Part of a small language model's weights: RMSNorm before each block, a variant of SOAP for these matrices.
Each number is 128 + 24 x the weight over its row's rms, rounded and kept within 0 to 255. Layers, rows and columns count from 0. Numbers have three digits each. The size before them is the row's rms in percent of the matrix's.

# v: layer 6 attention value, 64x192, rms 0.152, rows 11-31, columns 0-95
# o: layer 6 attention output (transposed), 192x192, rms 0.221, rows 11-31,43-63,75-95, columns 0-95
# q: layer 6 attention query, 192x192, rms 0.152, rows 96-109,128-141,160-172, columns 0-95
# k: layer 6 attention key, 64x192, rms 0.156, rows 32-44, columns 0-95
v11 110:098143154137140122100106166173100135113130116166166102106140125086123106140109125109120129130143134151163115092094099124112120101138146041158160171160125149108113120125150165119092168101123111109119098109091138100073131165145136109139126146130122160145128136103119087171133096140145120099
o11 113:148131109156144102148132120120138112088110122119107155170170095125125167107131150159133157113142122107054131158131098088096110154107129142144100142113143133157162141157093115162136137133150101105098166153154133153150147148105136133071164121152133127119130121103126141115132127163127189104
o43 098:154120104150106140148136081116120113106121152135144154080132166086117125153130126103110178134139136179108161154160163133173123130102142132135120111122128131156089097118120148126135102078152144172140119122154159112090124116150130106158140168108128117147172140148142086084152158062104134140
o75 105:107145165127135124091153181135120137114124135106108106145100122167092082166093126064145118151091117112170130108093130160118157086145130069104131126122143104136119154094161168115135124128090135110142127100111113084117149135106109124171121088092138160091097077157134163141133128116182119114
v12 101:125140157090141116107127111155159089122120147120140112111124122109131149123121093132131175119133155184099130097156144141110111127136140129147141097109130108145103115085104141104124125086178122097159084141118144136142154140143104167118140125110113101124150104129135152125116127101132092152
o12 096:119126100130161130123058099124142175136105122120110146173099172135116147138121117167131120121076110119138125133152117114109099107130092128126126127142112130133128122148120097130139107133143117147124118130169125145098133146107093097121093082157156131147087143160147109121096127129114123150
o44 104:136132145129133150157141149124091112149118115119125079114137125161166106105119096117079139129157104125122086115120141112150101119110091129143146163124113113121177129139102048088131100161161167125127113122114106105120118110115171130165170144136156124125130111133104162115138143137103087142
o76 097:107131153091154117146126124143118104130122100137174121113129173099120112100136112117157125147126115124111135125086091162133182130181149155084107126164150165112152134104118162167163163081099119135128132134090125110150145113126126172114142148110095160120120153132170105133171136127126160112
v13 102:134089103097149133167104123133149126131090149170142106143159146132142133130136180133148089138162099153118148152091119144105109123133134094118111147093145122172116130149168157088113122161116131127135102118142110113176119182134108094101132141153161155130155091103111153179150141179142139164
o13 106:138107101146118081113123120144118149095122161104115131122085108137097128125108162166115195061085108160089128131121150150167136144116153133172116134134121148126146179106124138137114158091107153153155135148123123148100135123164143143106116106096074144154119146157134153120126117120086089108
o45 093:131115110093138131165151137111116145116126095128117104110113114126162123110124071134103099132105159160129066119110159145150154116100125141123120130133133081151111110163079131130123139142105140119137113120095120089127143162107111153136152141154136111159138123146095141124145134090149143152
o77 099:107133162118080176096119140124175112098170125128130160149126139115133111172159124084142122135160099082129148124094127105106121099137093154081167167132099153114142116145133158128125134123143112116147128158172100145101105112109169106176134137136180158105140147112129125114113099137093139111
v14 101:145126151165139123108109148145114117182113131135135144084171086117162124120162123164115123147112165148132150118131143100098147118123118113159157163129137180153135113114139169123119121108144101161103115093096139096125110142160157115099135157123149132091085109114112162164139095096148159115
o14 110:147123115082080143117145144106128135122141167155112120148129142160160132135104127129105144177136163118095167179117108139095106115105120150120087109123123169110114123174101177126140109133136125106112138134148145116136148101153126121063117124128120184170095148146115110089099142135098119133
o46 097:116112094170062139144115124111128130144117104156130092146126114141122143075119136090110141125161090136175108096132169109144112162166143101143123145120108084116101116102155107095128165112159163096126080101151145096117085148112142142137142141084122071146159101132111121116118132140132111084
o78 092:126180144147173143138113122109094144149111102129148160102113097106109118151121146177148127114109081136107108114123087127151144140107090137092136131156127148134174163082094128132069103139107142125118138154115097171137140136116066132155114162156127104136125145086129157155128146164163156116
v15 107:157201134154084154070083119155151164169128121098131158148118120104104114139131097097123105155123127100124109143109104118094087125154146107179208142135137088149153123091156127129124155101178143125103128117117138134096163125108134138118131117123149128130120163087113150105121149138126150132
o15 113:123095137100137082129145133086134089089124139133095146143112118158139104120095124142144154108165115140135151100148118139145115101118177155132099125127105124134130161191044126133083129144100147104116144132106126123157129141138144120130152123124105134116145116116127137122085152178087145128
o47 100:139107094123112143153123092159086129122126074096135107151121136098168172176157119118137123177118156118118112161125105119107118124098133115118106116115160126092122103110132114138140107094114117158105117128139115161113144112120111152167139135118123173142119175140129130121166099162126104160
o79 095:126156131122162077151123184110106155158125102155140136109127146154087140110150074152088137075098118127103113111129122132102165174115119126122156147125113140124156105118165120105169142121125127154112144141113122159160136129123122132092094082183157134099095106133143102165132158079152154130
v16 100:081166100155129107130129118134127143104099107107155173138137104164182180133132090128140119141124125137146136156159177134139147142151116141119143147137128115121081143120160150142127110121159115125127100208149154102123107112118133118120156112153143133137164066109132158140161136143122106095
o16 119:138135185141093148117095140148135154153144103159112110126110152085132106165093176174114137113138138116120098149128135080117106132115135129110120118148159163127156151148157124124118146119133140148108144120099140164144089133124126156155119077124085108111108126142135133113122072137115130164
o48 091:122113132135136108131132161082151109156095112120085103135126146125127100147177117079120118122141079125174167098099135105134184156127103110140126101121098127082124142105117142124140126150129137096124095127120140110129182084147125092095136144102111073156099122091098137105139180143073115129
o80 099:167106120146137118148181105092086143129135131122116154147131100179109136132115082124141149086072115139119086136132152159143102114128119152157143130135127096136131133111093143099125082136131132147141110124165108118139146095134139121123151165125153170146170098099074146122122154121189111129
v17 105:137102138143137173126110121155099107139149186129131158119162112078165173161135113112106124132126118127149122097129114147135146136105125159127122127111138123074114119127083123133116133134062138102141161133114093133160073156164117126103149149148141140144126079151131114124104171164101093162
o17 119:111111098159167088129135116104131132144119129109131085155110168147110121133094132140127105204169145152094136151142144092167138100116140100122115150109156149153162135121137139151112126092174129123157107106114162116125114149113103144108112136094161112095146150098162085115104138112131126090
o49 099:136167136113099142168163130132111124158117082083121153130169154084112139105143141113114127116122124084103112127123101120111099147125152161132191107127173094119143145153115171095141130155107110143148110137139149113148148106121157149116161085110136146147082137160120102090144155100134138107
o81 092:167121141090144160087123081146112107088135158144109121128130106129110161179130118120168141178117106108140128161125150126102094098129096159150086144137145118138088120102137173162183139122132126125085098129120160132093133139134139098147127152118102116122156146175170127123135041151139146133
v18 111:107162113114150144125121142091105129179160136123099085142116149111145111104129141129142157117139137119124108142145133119127103113180174084094118112101114095105203095150140138125119111106117136148097111120143163116102146158142125178136120126133083162109166137095113161124165136086145102090
o18 121:100119107110098148136141123128139135116137096126093114133114149154145115107191132148129118099118160113144137115120103082098125128123127151131115138105103169162115142168132174106135083218117130112101134157148140149138179111135122126117134125142114135111124123128157150132127168120132148130
o50 106:135129127074110111150104150109141087097114136121123157139130113111149155179122135088145135138128106098124107116151093110122108168089132152154146126128147123112164145082135122122119153137170133070126164100145101172140135153143136098169146094110085141164101093148137103095140136140130068143
o82 090:139147104120170118111146108123109139146155118102128189126167139112132126106119141117092141110128111172160114108099183152134134099124125081139168161105155118102097111109103133101105174061149139161190135109116139122142111115117124162157109119119117105114153136095125112115111090127127164148
v19 103:176141130116097181130110101099104158101142149098170095139124122150080138119139084162141157144132108143135136118153168142154129148137136150073141172116144105143099145115101122110065129134145149128105126113118118117135134090084127076154156141132109136112142141114109111084148148131121151094
o19 101:146110122123110119101096116146166109091123112112089133158133100150138089169150158176174139133131100160099128166115094111181128116133149146145149113129104134107087124153153114108108128140109151154060136147156095140165095092125144175130157123131134095167167150112096116124134136152123107111
o51 104:141117110134138139115116154133080108125148127156097117122103142119122167158175107071097096095098100136139082128131086132083132159129137087128131117127128161137184140094124118144154120162116129083168131109146135120099177141130107118106101083145125197083142087114116129139133111130108134162
o83 098:147130144126153125134146106143185151145095143081130103098126152117151145135142102201142101152137187102110158121141108140095085132113081119131080146150125113144120114168097141159123099122151101145134171141133129112144104125156128114138148150134126121199142131140137123125140121117140167135
v20 121:114154131120110119127148155115114140107096141093128139108142140122158110110054104162160118122171145090126112194127140118130133118102119123148096146174109145121114136137103121117127146135124108125100146186108118127117079158190134115125129147146133093134129078132161122107160109152130147116
o20 142:141127148153135170112124134143120114118147143158091089141117160096132117166084135139110113144179101144123163112128125123132144178100156146085138139152180086143161122133126119117101147110169142098096120156114123161141115166154108158159147120100142144076171115126158118176095132146128156117
o52 090:128114070126135125146103148072166119130128097132137111130155124154139086100112132135099151102150151148152122165146137118114140137140101108179133105141100145159107150080105119109132170154124139145152129126118128136112160078074139097109108138146098099137121169101070136142125060125132110118
o84 097:178146143132130142139148113173123116174094129153101141164160090133139153140161137114127138138081158104138109133122083103132114128168113137153092131100113162111087123153116125125125093117096102135173111151138102076155110162140130150118183111141128098182130147115124104121136132154105074118
v21 104:141128111170120105119177186123135098147124126165118090110159083137165147122123105174164113122130139137113135110131089125137082113145093162117141147193158151106130138100086132111150114148113094163113120213100140150150137128100122110160102116138098127169067107084151147095168102113119155133
o21 117:114167166108121161133119098140131112157150167123091108103096126073122155143110152121128129170213117159169122170133093132110120161125152151118132136115134127160114141126130126099086110129171154091140127110095140145106081141166155102162093155126168092091145104143124117123128162106125104070
o53 089:136117149124115127129121115123118120109119150162116092124120135143121091114122130086081159142071145164163096094079164172125139128125115119123149070092148136121122129118117111122158103142097102128151175132150095092114161141134123122088116167127095137128190139130124113143108099119162094142
o85 100:178110159164139142102109149116152166123120097134180138162131123167130102116119099121113124116162109080097164130158140123168145131122134115098093135112110108119164114136158130103152160166133123150126135120122158154151099100094132143107158099101099133083098148135075115095131130168115177169
v22 108:123151116151131096122158102131144162127148114121133103140102132114144142141160098120100138134128108149147106071173120108122117120117131140104120154150117155132147138169159168086116125105106151136150126106112125077140137150079171111158079044155113102127116137099108149132103097154110131101
o22 114:138119153095084096142127108125119113129151167094109138151064108164119100129105142122118162124116147174111163178070135135113093126129119112143130111167135153133129147089078122161119133167155162112105125140135132157144123079146111079084126143170152161167116170147112147103123110120126121129
o54 092:136130081123178163122084143139180135167099137109151141132133150113111141130130129149143101134118121095129111118123134107129118102131054129121141103064153148155132146122133151125134121131113113142179126133123092127133114110115110143146168129142130150069103134141137114116196164137141119115
o86 099:119105135130129121146142143153093137120148108109114131134166089139143097118161139148155124127123139134135152144113137132126142144095131136139177149132152065140107057164168213133082115091110139133123112104105121114112119197135131147123112122139081099111135096083142113135141152065113125119
v23 107:172139107116149148096110111153162155154139104117131106149113101128099095143112122177118137113163126084116120150136125138130156132132111152153147123153110102143100121145162127166160135108117087105128127111067136106095115116128126117134152108135101141165137140105141151129093111184132162136
o23 115:142151144139092127124136153121066125121138147112116120128146147118206106125137151130138153180165141149111103150096155086135116080090184116132129155106155099127122152143116083152114152127130129109091111151144130168106122127077145109145151123128119141128101147157151091136079146155113121164
o55 096:108143141128135117112115124086100111139104131151131132102135095140128133118066130119190153153107118121146157154117139161132103175128094138125164064122098152111090154098106091111101132120162134157138096116116146101165144136148142167126086128176130078151115121130119127113163119108138124117
o87 099:064110085101120095126094107117179165108168137147162142154147143120084143108171089109132077104114132115112091095126124181129166101174120126132127103136139150153152122140157143135134146147123112166131138149136145138162124117143150152117099142116167104127135102126150115131154148109107153102
v24 104:140110140171090138121170137141134118121150129113146136114152121137165132108120083115151105145115153126117123152118075138148097142069142128120096185165140115097148110114122104135147167139153120090127113127143104122140180158150105142143143114157128134142133087130137121125132124132055105115
o24 114:114120143110161147153129102129134133123106154110140059118090157101150123159063161139104069155149093138126138108139140164113146168170114120134136126077157118143108111063133115127084132090151127106152095162100164148110105149141084124137145133135150103090183164136139149130157119092145133140
o56 102:118097133145144083151086101137104123122150161136143197140135145128147142102141172157135155099132164152111110110099133105147120070133123139119132130139098129112116146160162202087115126155134123146122148097139110130145123109128089129123144152141128138103100129130126122142123114129134138143
o88 098:116190102113073126137140186170137147122129102155114162121150099111079144104103081119098118127204125104144086133149102105133139147127127114108109113167135125114129129154094154144145130141111141144135139157129091114131125085140187159130112130103118159159081100104112171153128092141171131147
v25 103:106115098085182108111127134113140128144131121133146101120129081065121113084119126153122119107127084123120089107113124099110150136139138133136119128155115144143177105096122120135138120133090101102130145149108135143158145120116067082124103113121115145148137095124168096121115089097139143150
o25 105:113189105150186153124127100125112108108136180144115151137147126105131195122149112104147109210188174120166116118134122117102136114123103120122150138113128149160160154129138122109114103110134099117152100093124128148126155114096145116106134127144162156140135095143100105151141126116142155088
o57 098:129121134102063100169115125105173139135136123093187102136096125139163123119095145122146144080102135131139142143117138140149125129083123127139140101134115107123095114112137164126137116164159127109148149140162098134166112135118123103112147154131111113167111154093149143101163120117114140108
o89 096:129130109119160103093107151151135149162123119128066154145191151145132117142172119134142150137117092127150141145113172142124080094140122123073103097111119167183104138132133126107156177098136138140088140143131158120114134134113137160154090129143108146150112155136172140169154103140127098155
v26 100:155110107102150113160158134123154111140146181122112117094129128134128146088150139161165127120097101135164138103127121129160143069096101105124126113148086113141121139149157128150135121116135138138123132080135110125126133158153138103120135107132127158126085149152114099144099119140119170116
o26 105:129110123085147121151165107129110117149154120168140111113181148147142156112172111072139130088123111126170099125115134143142140158137133064123139152107168103152125139119146134129123161112094123164119140109148161154181149120130164141136119142123122118191105163144179142151140133115101152113
o58 101:130115160146126132085093140146073110109134119113095118141097127155118109127150134140106126153132137153113165165118150123115113123159147165098170085126137124117098125157094098112139128130133152147107131183137133085077101115140096138077114129134143168091152093121127104083164151140122117159
o90 094:110168147092099138157117086113154162106105124090162143101109108113139133101104129130119133153194172140141145132131114118135149134123118126149103119128125134096121086125147159133097141132117138080137059118118103120112115101119092122152123108132115132114118112113143156123112079104142122133
v27 102:141165113154122102159172088210142124106092101118099114136152093078106118136119097136109126134109135149177132121130136153140143160130123103153112135138138166095107158151128137115107168129090157074133112123119123159130096165152094173137119116144116095157164130134105150129133156152108128172
o27 105:146137123139116124106098113138088139151141123150187106179110154150132126133099123139144113135118099172137097145106132100083132126119136102180137113115154137147109091110097113128123093109173116146144085122081190118142148113165100082107128110155136110106101137134140103122138117086147148124
o59 094:146092084109151134139123149136113142117143126138107153170156100113117130173140140107127111114143143132125115050126137121171138141133159129092146135124143122133129135085136107129151101109098122108111165165121088127144117097156156128236111141114149154070124117109140122161152111149126126090
o91 107:125131130069105173105147128047153100082098147148088108093145145124123142134112126132121140137133122106119139128131164165163114120137108112138061116140128081123168121187209111137161112150131132121108137090154093117129113119105103129128120096122123113162106150130158134106116100160080147100
v28 106:125144114101098117141119156150144143153154172132144094078121137126162069130116137187139159135116161119110119152067136117138155128071140080153149106165129138129083117126134151139124131173107099114142140110140109086110104074151157149119117100127090131098099140139118166076121137149119159166
o28 114:137119126128189109133155146171093108108089108144117132161150123171129148134159138125143140156177074140105157135113103129108163129166181126139134138163112040130152126124118114161132114130112117101113122114163129116115132140116170161127143099173140122172138151166120075156149144128128157142
o60 091:131128158128105139123136125121134159137155116179100103149109115130146115142128120078106083088073153098138129160160135178148121143132097116123086153129105130099158116134104139094076141116133088095111126144079149125152145116143140102108146118131083072121099116089093159139129116134143081115
o92 101:135155086122109156131165093091144159097102136087167147075130118128116127125103158122135138147149141145124088125110138125139159154074125160113153054103102163152115103151127137119164129157141137181096125135103113175150109123130122122185143163082139184099159121119160156141167084123144122117
v29 116:137109178154166114119125105120107101094152115125109112141091118172126132141173110087140142110106113149123157094112129183121095133158156110072126098105142081137120125112153152130086090164153153118115136094147154110120100149105118145115139149139142161117168085106128099155130138110144188148
o29 122:117125107136099124082121145164141151148086096101124131102098075141125140134173113121148124088117156100138121120155132098143122097138108111130161119137077149089120117111120116159178130165078167180134155118111114131108134132112131139118120126153096140138139136133127148145143120125113074144
o61 097:097131089162091111172118156115106146138175140171132113166190162112106108111105141168095138162157142167109150118116150135071132151123092107181125138132126120113128128083119128112115143089134111128134147175099108097111113085131147139114119160147176126144129139143111111108137107148078156133
o93 103:089117171070136133114130107068112137122159117131148161142121118141163138170136127127099098105133100105116134120110116159121145125131129164111107097158143141119154083167139125109117097172108141111089080154065107117136119140148122122122083105117142101157137132139115142140050124122157145129
v30 106:130117125109092108134110180092108132103135105131110117131138094140161111122116133146147109135104106166154092105110147092115121099119118138126137102138203113147127104109148128125181136072120131132134127123090102120131125158104145145168096097123136088107129170174173146124139134130156164097
o30 105:122127127131155150102134129129150118173123138111146138123113113110086164129103098130077133113127128112121140109108134156127124110128161114132109114141136119109140133105084117115118150134108131118132113149132148107134168125168124138134115154124175155090158097139121139114052096190151100112
o62 102:174121128142137085099113097103114127114120149105134129134157124169162140121137141122120157121137127132121174180104102123142194134126152103139118126121133139129087119148095074184077125116168154149148119157108163108120113100143126147094157106086079132184127128108099122147101151113159124126
o94 096:135136154156146106070177157130149149069189085170101114123090179117135116169127144127140118104127128101135119104133143087106105147118132136149157142121130142135165136112175161080154135120091106164094148143141108148156099127119112130110094100126102143121121118107112097145151137119102151169
v31 110:109075124134136113142160136188114095142145117110129143160142126112118137100096083105131079119189125143082154102123114159114125113131116122138105108123120121123159133107094149120110113135140120132105166099166144148181051141117110152183123152160113120116164086146137142094123129121140091145
o31 114:101113121106142149089087157096121164134146136157128118146102153105130132170136144116116141097125116130142144144167135088119102125130110130116135166123084158132137094138154157144140127101131155115159142137118129145120165142111115090091104106147120143153077148151105114120140155118160077122
o63 094:116142148124130116101117139081112104146119104143126167130164164124143155152142104137144157146107140114127127099117118138109070131134162136140156094102076111153157157117138159132085151137111135117143158105142118140166151122104124181129118111107142115088121119072148122166090091125142127130
o95 114:146121127094125133126155114129150148126066131096145120114128118155144129112158123101164181152121115133118080113096129155141153133136163141129099125116176178099098115145124102151137133142149082115135091114142137117105104151147140152145199132100153142130140126135129106115151154139104129122
q96 040:136152090170185162130149103124133143164143153116129136136128144125133117099158120162174101125123105140144143127115151152131095098086107104130177169128081140117113125125080109146107117175136156105133110108148121110107154105138110112139143140110170117147176122165139145122122110101084115091
q128 136:143139136148063159145101122120167113148113109057079158107113106108131106169125162114098112113143133114152154145134098159098108159141107082103139141117124142134073132159102126127112132130099142120150129140092119143150135129100171136118170103071151153112125125131129121102105127127119122128
q160 079:157123156123133112108097121111098116128151155105127111146113126136097139129159117160149177128115164158115114170093113163103121103108141121134150168139159121176124106135122089136114163130148131145131093142121167117113147141073098144117132128170168083149127110113139196129165155120129128125
k32 076:108092136159126113139132140142145098108122156108122122120121106102179091170090110112141137093129104143130132098156121169102135115101107109202136131152128095135111161114126127098153155118146141141118141140116135136169131136132115134143150100129124126106157095117092133155151106087102155121
q97 059:134131140119185128115117132095145135187156126140131140114129119186112156119099109149148171121135152118104126124118141160115168140137071147104153151157107112093140099131120119140099145141128146112105107169137150130121154099125148160162081087128175126106121161145120099120166127071137130138
q129 095:131145151135121137134126146132148138116102133097100156109128141161120079144079131111101126124144136146164158069118094163107125143143133149097133116141112160147114110177173129099135167089119092146151134138108127129150126168082143136146161125120139128125154150130094114147125125140119093137
q161 081:121139140142142116120111155164151138139168175137186133134132095117126160126134136152184131107089118145135123112094161129161080132123137077117126105119108085163173121150142135094131126140162121141101115164107148116090152099141150131181084165148167090129138151141120147135145117141157152125
k33 073:122114132132135137165161094151120134134101146118151120126141166175143121144166126115094153090136104123132152136130135133161133117077141111139129149127147097105111110112105124127147140089143144077125106131146136143119145100175112119137136156089176117132129119158108153107172099074088153102
q98 091:133130105176144116123128122153118121138129108117139189090116185154135142160163122099184127141189178165110135113145137099135155136104134062084135161094144112155108145102113102110098115139148127164106122166100139102094153121116128139131167156134128145132118115133143182140143102114112098110
q130 092:109141079189090184136157111123139151127185144099131158130140140103161171144141104140123087116152130120140108135066143142133110108107201102107138138144126125140115119120136157148126114100142154192119132100120122114104142145127077118109108061097119150122129130119149107161150154117139123146
q162 085:165130165170114094120124122099107137100109147117110162143117143153120121105127121128116159165115144096133131132118151136149126095138115111147134164104096071133120128096086157138124124115098153126092123132162132167143142141081134150130112158088123059125113113104115098114111128145130111093
k34 085:099110134133070144100141111130115122115098127156130132118139112107142100136155133103121150149122117136115105152138098180131135092122097147178128117106135139108103133190112137106116151085099149098099115116147182151126120114140109089122166112126105130141128141140085168112172092126133115099
q99 074:127171105136112133128118126125103112097148146167126137167167117130116111155140123184086127122126067142120083131203157142174122130142133128123152142145142150105129134127085137144137103081124103105128130139146114126126115123124135111143149161133130116130118091117124089149095146112128154129
q131 097:125131151183119143137183130135074141131113135137135129086113107152083086134153115149154101171102128151134108149126141153177141109113122101108146172108116131140155128167137076140179085114109106161106109156157114108111160119118147098094139153158113146133163117123142160144139147066148146150
q163 084:130133135114107132147147109120145142147102129149124133142119159103137102097101105107154109113092069102187141126126115107143100119109139194152130150168097133078095121138126130158146112116133159096176095115187115167103131119155159124153127123104146146126149121157109142132127137115122112178
k35 092:151108116145115110111128120157126129146117094128106156124137154119127089144142132121138121189144148123111163161131135141170132068133129113145135112170072150117099190124144107146111110157142160144163173102135151107094147127164102142128143178111137156126138123131117129111106152188156136108
q100 074:110087111094181148141126129122137147133088097113135108147108133131184135135164108109149144107129104110136114122090127141079117118107173160135114122175134130094126130106204126137159121103101146114110110136120147162130123181143132125130119133154137108146156126131139167117108121137105148105
q132 094:120127119146119151115090161072168128121158132149124150140141162120175135147123115155117093162111153129139157098148103103136098147105127127131130096121125120176149066126146134139134161105128122086123162131075170118133127169130109126142146096128106168118169141117118105101125119112104128142
q164 093:111094123117089113120203158128079118131120109115111103091114179143163160136124149163099083108128150116163091116115137135094116114162160125130124112142176136124132129110148136125144144131157128140108134131127123121135105111115155123148112104144124162105141153151080129117158134123087124140
k36 089:080085109144128147147141098143129156094111111152143154126117125137132129136156118097131108134106161097118139128148139123103157118139144106101126162153158114117126127135125172138131111121121073143134164110119131156134150137113161132066150148155132157135149096173168146132110132169089168108
q101 094:076107116124110080117157118137057138113138131139098081130123126091116122136158113147110074093131084105115115090130157145157122114157135172167099124143131140111127160145141158164119087136116127109123098110107106136075109152159153096165116145097130126145146133089116108138131134118153147111
q133 098:196110127123114131152087111102116130127121129097166114144122150137109125098128168117150135144121125126075082135092134145175128112104129140107151072046155149121100100130149090146176137120162126127147132140123137160122183127141108156124129140137119120180101151132170097139124134120087142127
q165 118:077070113088148110098140095118122158123113081132140090116160144132141147117174124117117099163144111110169067127121117089091145130124127146117115129146123133107152142149145119133159114152124156085126133090131144141149116176131142103121150083126121137135136106132107125118107136076120107142
k37 094:126101127117114115133154136111132106119144126137108134158149106128148130138089148102109140141132113127143136143185149150137158125150110148109116155146119135142122117102145156100091148105062122089100100098123167118124104134147133125142119131100156101122109139201132163154180098110127148116
q102 093:203141093133105103101123127171133136103094097085126155126122157162160146130103130098131091105144165153096092142158109091109153111150108107109159141113132104128153123137132128139104140158117136101111141131120134141128141104155157117187097090151138148131137174129161122093125133119129110127
q134 086:156081133129109108124141135158173107139134146085084109139140154148158117121114154111118167105063160114165092148074097160081168147133130136130158100118120114116125118113115125112095127150139157125113158119095121132141136091168159131156123095099145149131128132103143132147095131143079125148
q166 102:126139178130143135091092087151176149112135112102133113130108079133145108106150119141166136117135155098139102145103154071132084139120160152121131154104118126126152114147119088118130099089155141137148149152141171131148128137163159098108125092158132128118153098138127132103138178134097138114
k38 091:134115126154104128127164094128120159127153127150117127113109114144151124105171093158136116127131100145099141120123142140133113136157094116098123115120104167161124102089110084099128114148112130173105181149137123085087149147110084107141143149145108093133131117159113138097097146115135084088
q103 085:129158093128073102164098106083139099108141112189138128147124144137091170126110176128081172151105175132151146115117104097098113134113125134186121150112138150133114139085138132142135094102134132104142122146096112149096157097081144092113164168107162103152141114118159122153114160138132145119
q135 088:127097132124175144100198120134118167168109157162096155126127115124118132115122104116116142114114160049115135095151119151123092148105122148132111113112112114117100130132129131112107104141138082164130140145115095109140128144088132108146184169142171098140162121129160147169112094096119156137
q167 098:073122111120112093143124114143176133134090163120113139123158094127128126095105142133117116115198157169111105127128132115170138150162119125119173136156139118095110115103109180152129148118119106153131107138094144136148101136143124152087086147130125130071142126091113123121175138127106129104
k39 093:102097183094095171151088150108127110143144133107135114108133128111143145089101120149146112137104138117134134109138117131097139090124141138117140137092130141126129155103185172117099152112125132111114125079105131130147126120097157132101149121109138169157183143150116087139145137081144168137
q104 078:116104114142077143135167135105148144136148158105095096127116149127149148164072153118105147125123137119155103099149131107138147113171071123139117175106145131122173152109154168109142153154131119132131116157129121116142097097112153144154160147106148156105137118110167101168122134105114145161
q136 084:123125115119112186105136133110152172150147141143120119130132120134134113180143121122094105140159152097104113118125107165117078123106109102118113126121148139096081171155150130091158142109115142066140125159114138145169133145093102118147118109125151174115161119105136091114127123083081159096
q168 097:146112128131146147111148127108100160155117114140171123203138151115130088109143125082118107124145152126180087134118154173128131127106133161115136137130120120130125127149117140117155136132125112100104129130109170139131146127112108124120134138112094105116153137107113194183139061112124120179
k40 114:152138129110103126117093140136099138114134090124104140132165122120132096092132100134116143128120117143133141139142156098159141112141161129118098105133110147107138118090145121132094112141105135146111124164168052094107110148139094111122092182135097110169091117125133128105092115162164107144
q105 093:105129142100112130164122149108155105136093164079149135153121110139106117110144149114116094138098147123153122147144108138157106119143098111087157108131145140108163125070130161123133079101145097096152133146118108098146151184145069100124119146137109146062098109176135136123139133135148203112
q137 092:118156139129157083131092143154169074131081106118147097160109103170114111133107149153113111144162091144145116160131121155112134125120090104146155182144127133079155120144102135160106129158165141099161097123109127152150135152077113133101149131121098095131146158175131159112104105078136123104
q169 113:158124108117118142139094121132143094141202167129182125132081129119138181147107147134054145139100095152137146126174115125172117128143107123099138147107106136159114114119096115173106122127123141140135140140126107100118149141136161143142154115131125145159114116108125135117077144124139120132
k41 086:126171165131160144151104138119129143101106138164109136108112119113185124132067128133086090167106133127117111126116120154121139125145084091090117123108124122152131128172165108136114120155126120147161125165133144140131095145156149096148134138148103135120122159093156104155140176141161154143
q106 089:174114137156117129141093099142125116119117125117076154119113133140138173158162102137107140181143106123144130099142087113137080106171115114124104096096119141140108123125088094115154114165151122168130100134132125066136141103066143166159138136090109132133086140104107141106128169151134107147
q138 100:081131135127093109138119116134113152083140139135146121131135135128151121187124106115160170182132145127073083144132147136133141103139115125162090127104118196133123153148112090105157132143090146133118099121142162161131125112118127106123144149098139141148135099153173162075061124115121112121
q170 101:112187123105175136144127113123141111109116148131119128138104119174133125105112174166104102129134123123146131122128150072108119092125146140140084151129145118170129108148135112139153141118157143109145092129131132090136124110102085151168155108103115111140096122126079119114138100081165181133
k42 094:091088130155153117147094106150159170114157105119093096116104093112153113157080105134120109097181117104119133118178148096138151157115141120164171121140160116126158094107139123136113116110171107078120112153158126138163153121141170114106110123145159132118120109160106137148170111099109106130
q107 089:129134106065161139105124120126113123102095116132104121143106123164147126119145153106140133126132117134150160095112170113079144121110112084111166146159135083111138178170166153176132099144118134120100096178162123133099129151120118143146128152133106139103132131147159140136172120140110096111
q139 097:109142090162126088116139081098115108130140075119130110100127079102147156145155111126084087145132174143096128185125161158160115072066135133173149140168072162107119134161148125101119107148160118145155106141131148121155104085119131145092077144131140097165128110102137145140133109151131141130
q171 115:153110133113134167137179107113162120131135117157088140082112134098151150128130105112134168086134086129130128108142118156130120168166096099138155147099148147110161135169096095111112091135181137123124143076114115140110110117151146124124120141156105133112116103146157145136162115090120126143
k43 099:102135103145139156191093152144084117141078166116102132121094122167071119118096151130164128073101096123110109146186109106113162109151070124130113165121126109122145114127076136141127130155135118126143120125161132099139073151125156127112152161116098133144167132123089123100140104126129110145
q108 089:101114139145194117100142095142132113136122124098155130124173112068131105110113133125114154133130120147168132088109125112146123102082134119120152108173144136093116133168127077103134155133160128093164109129156111105131115147127117114107118104106125134157150133125144126152123121142127129112
q140 105:130155098129096155106079124131151121110133121189125106133142095147120136095130083066099134094153183153134131120165114134133090148076096134124095146116131098134126127096115154098115137159139156137105141138149127160145124129157159110137153123170130164155103142114133163154135174143104112120
q172 105:143141111107125144176135131107094159107145117117128079142130164159132115116085129140118167165098125127166091115119125124130117116091134092126107143080125102130112109171120114117139137164164108103144159119180143181146112103141150136137144155139156132142140125118176142144133096149084086048
k44 091:130159139131156137136117164161132137122155151136147138149111122132140153164117154176170172106136137137124125107150130134130081131114137123146099162133141111121146116137137145118138141128152113102103112132097117202091149120155083142099092132132139137115114146094143079155129090169105128125
q109 090:114102156170128094153123126132093066108133158114157149127129126088134136122106134170126105099137130145181127058131083132140130095127171130156135112148109129102109093175134117128140111119113127110108102118121109135137115096142117114136159141133068137141160136116127110080103106175094130131
q141 092:085160140119088106104148101128132153156107097134135178161091107129140126110156171097119149127139130139134140158152146138116153071150138150135148132103120127113107166151157151141165160126075155130136098130116163127149141137110166113115171156068142137124155092140097138107174137200107109128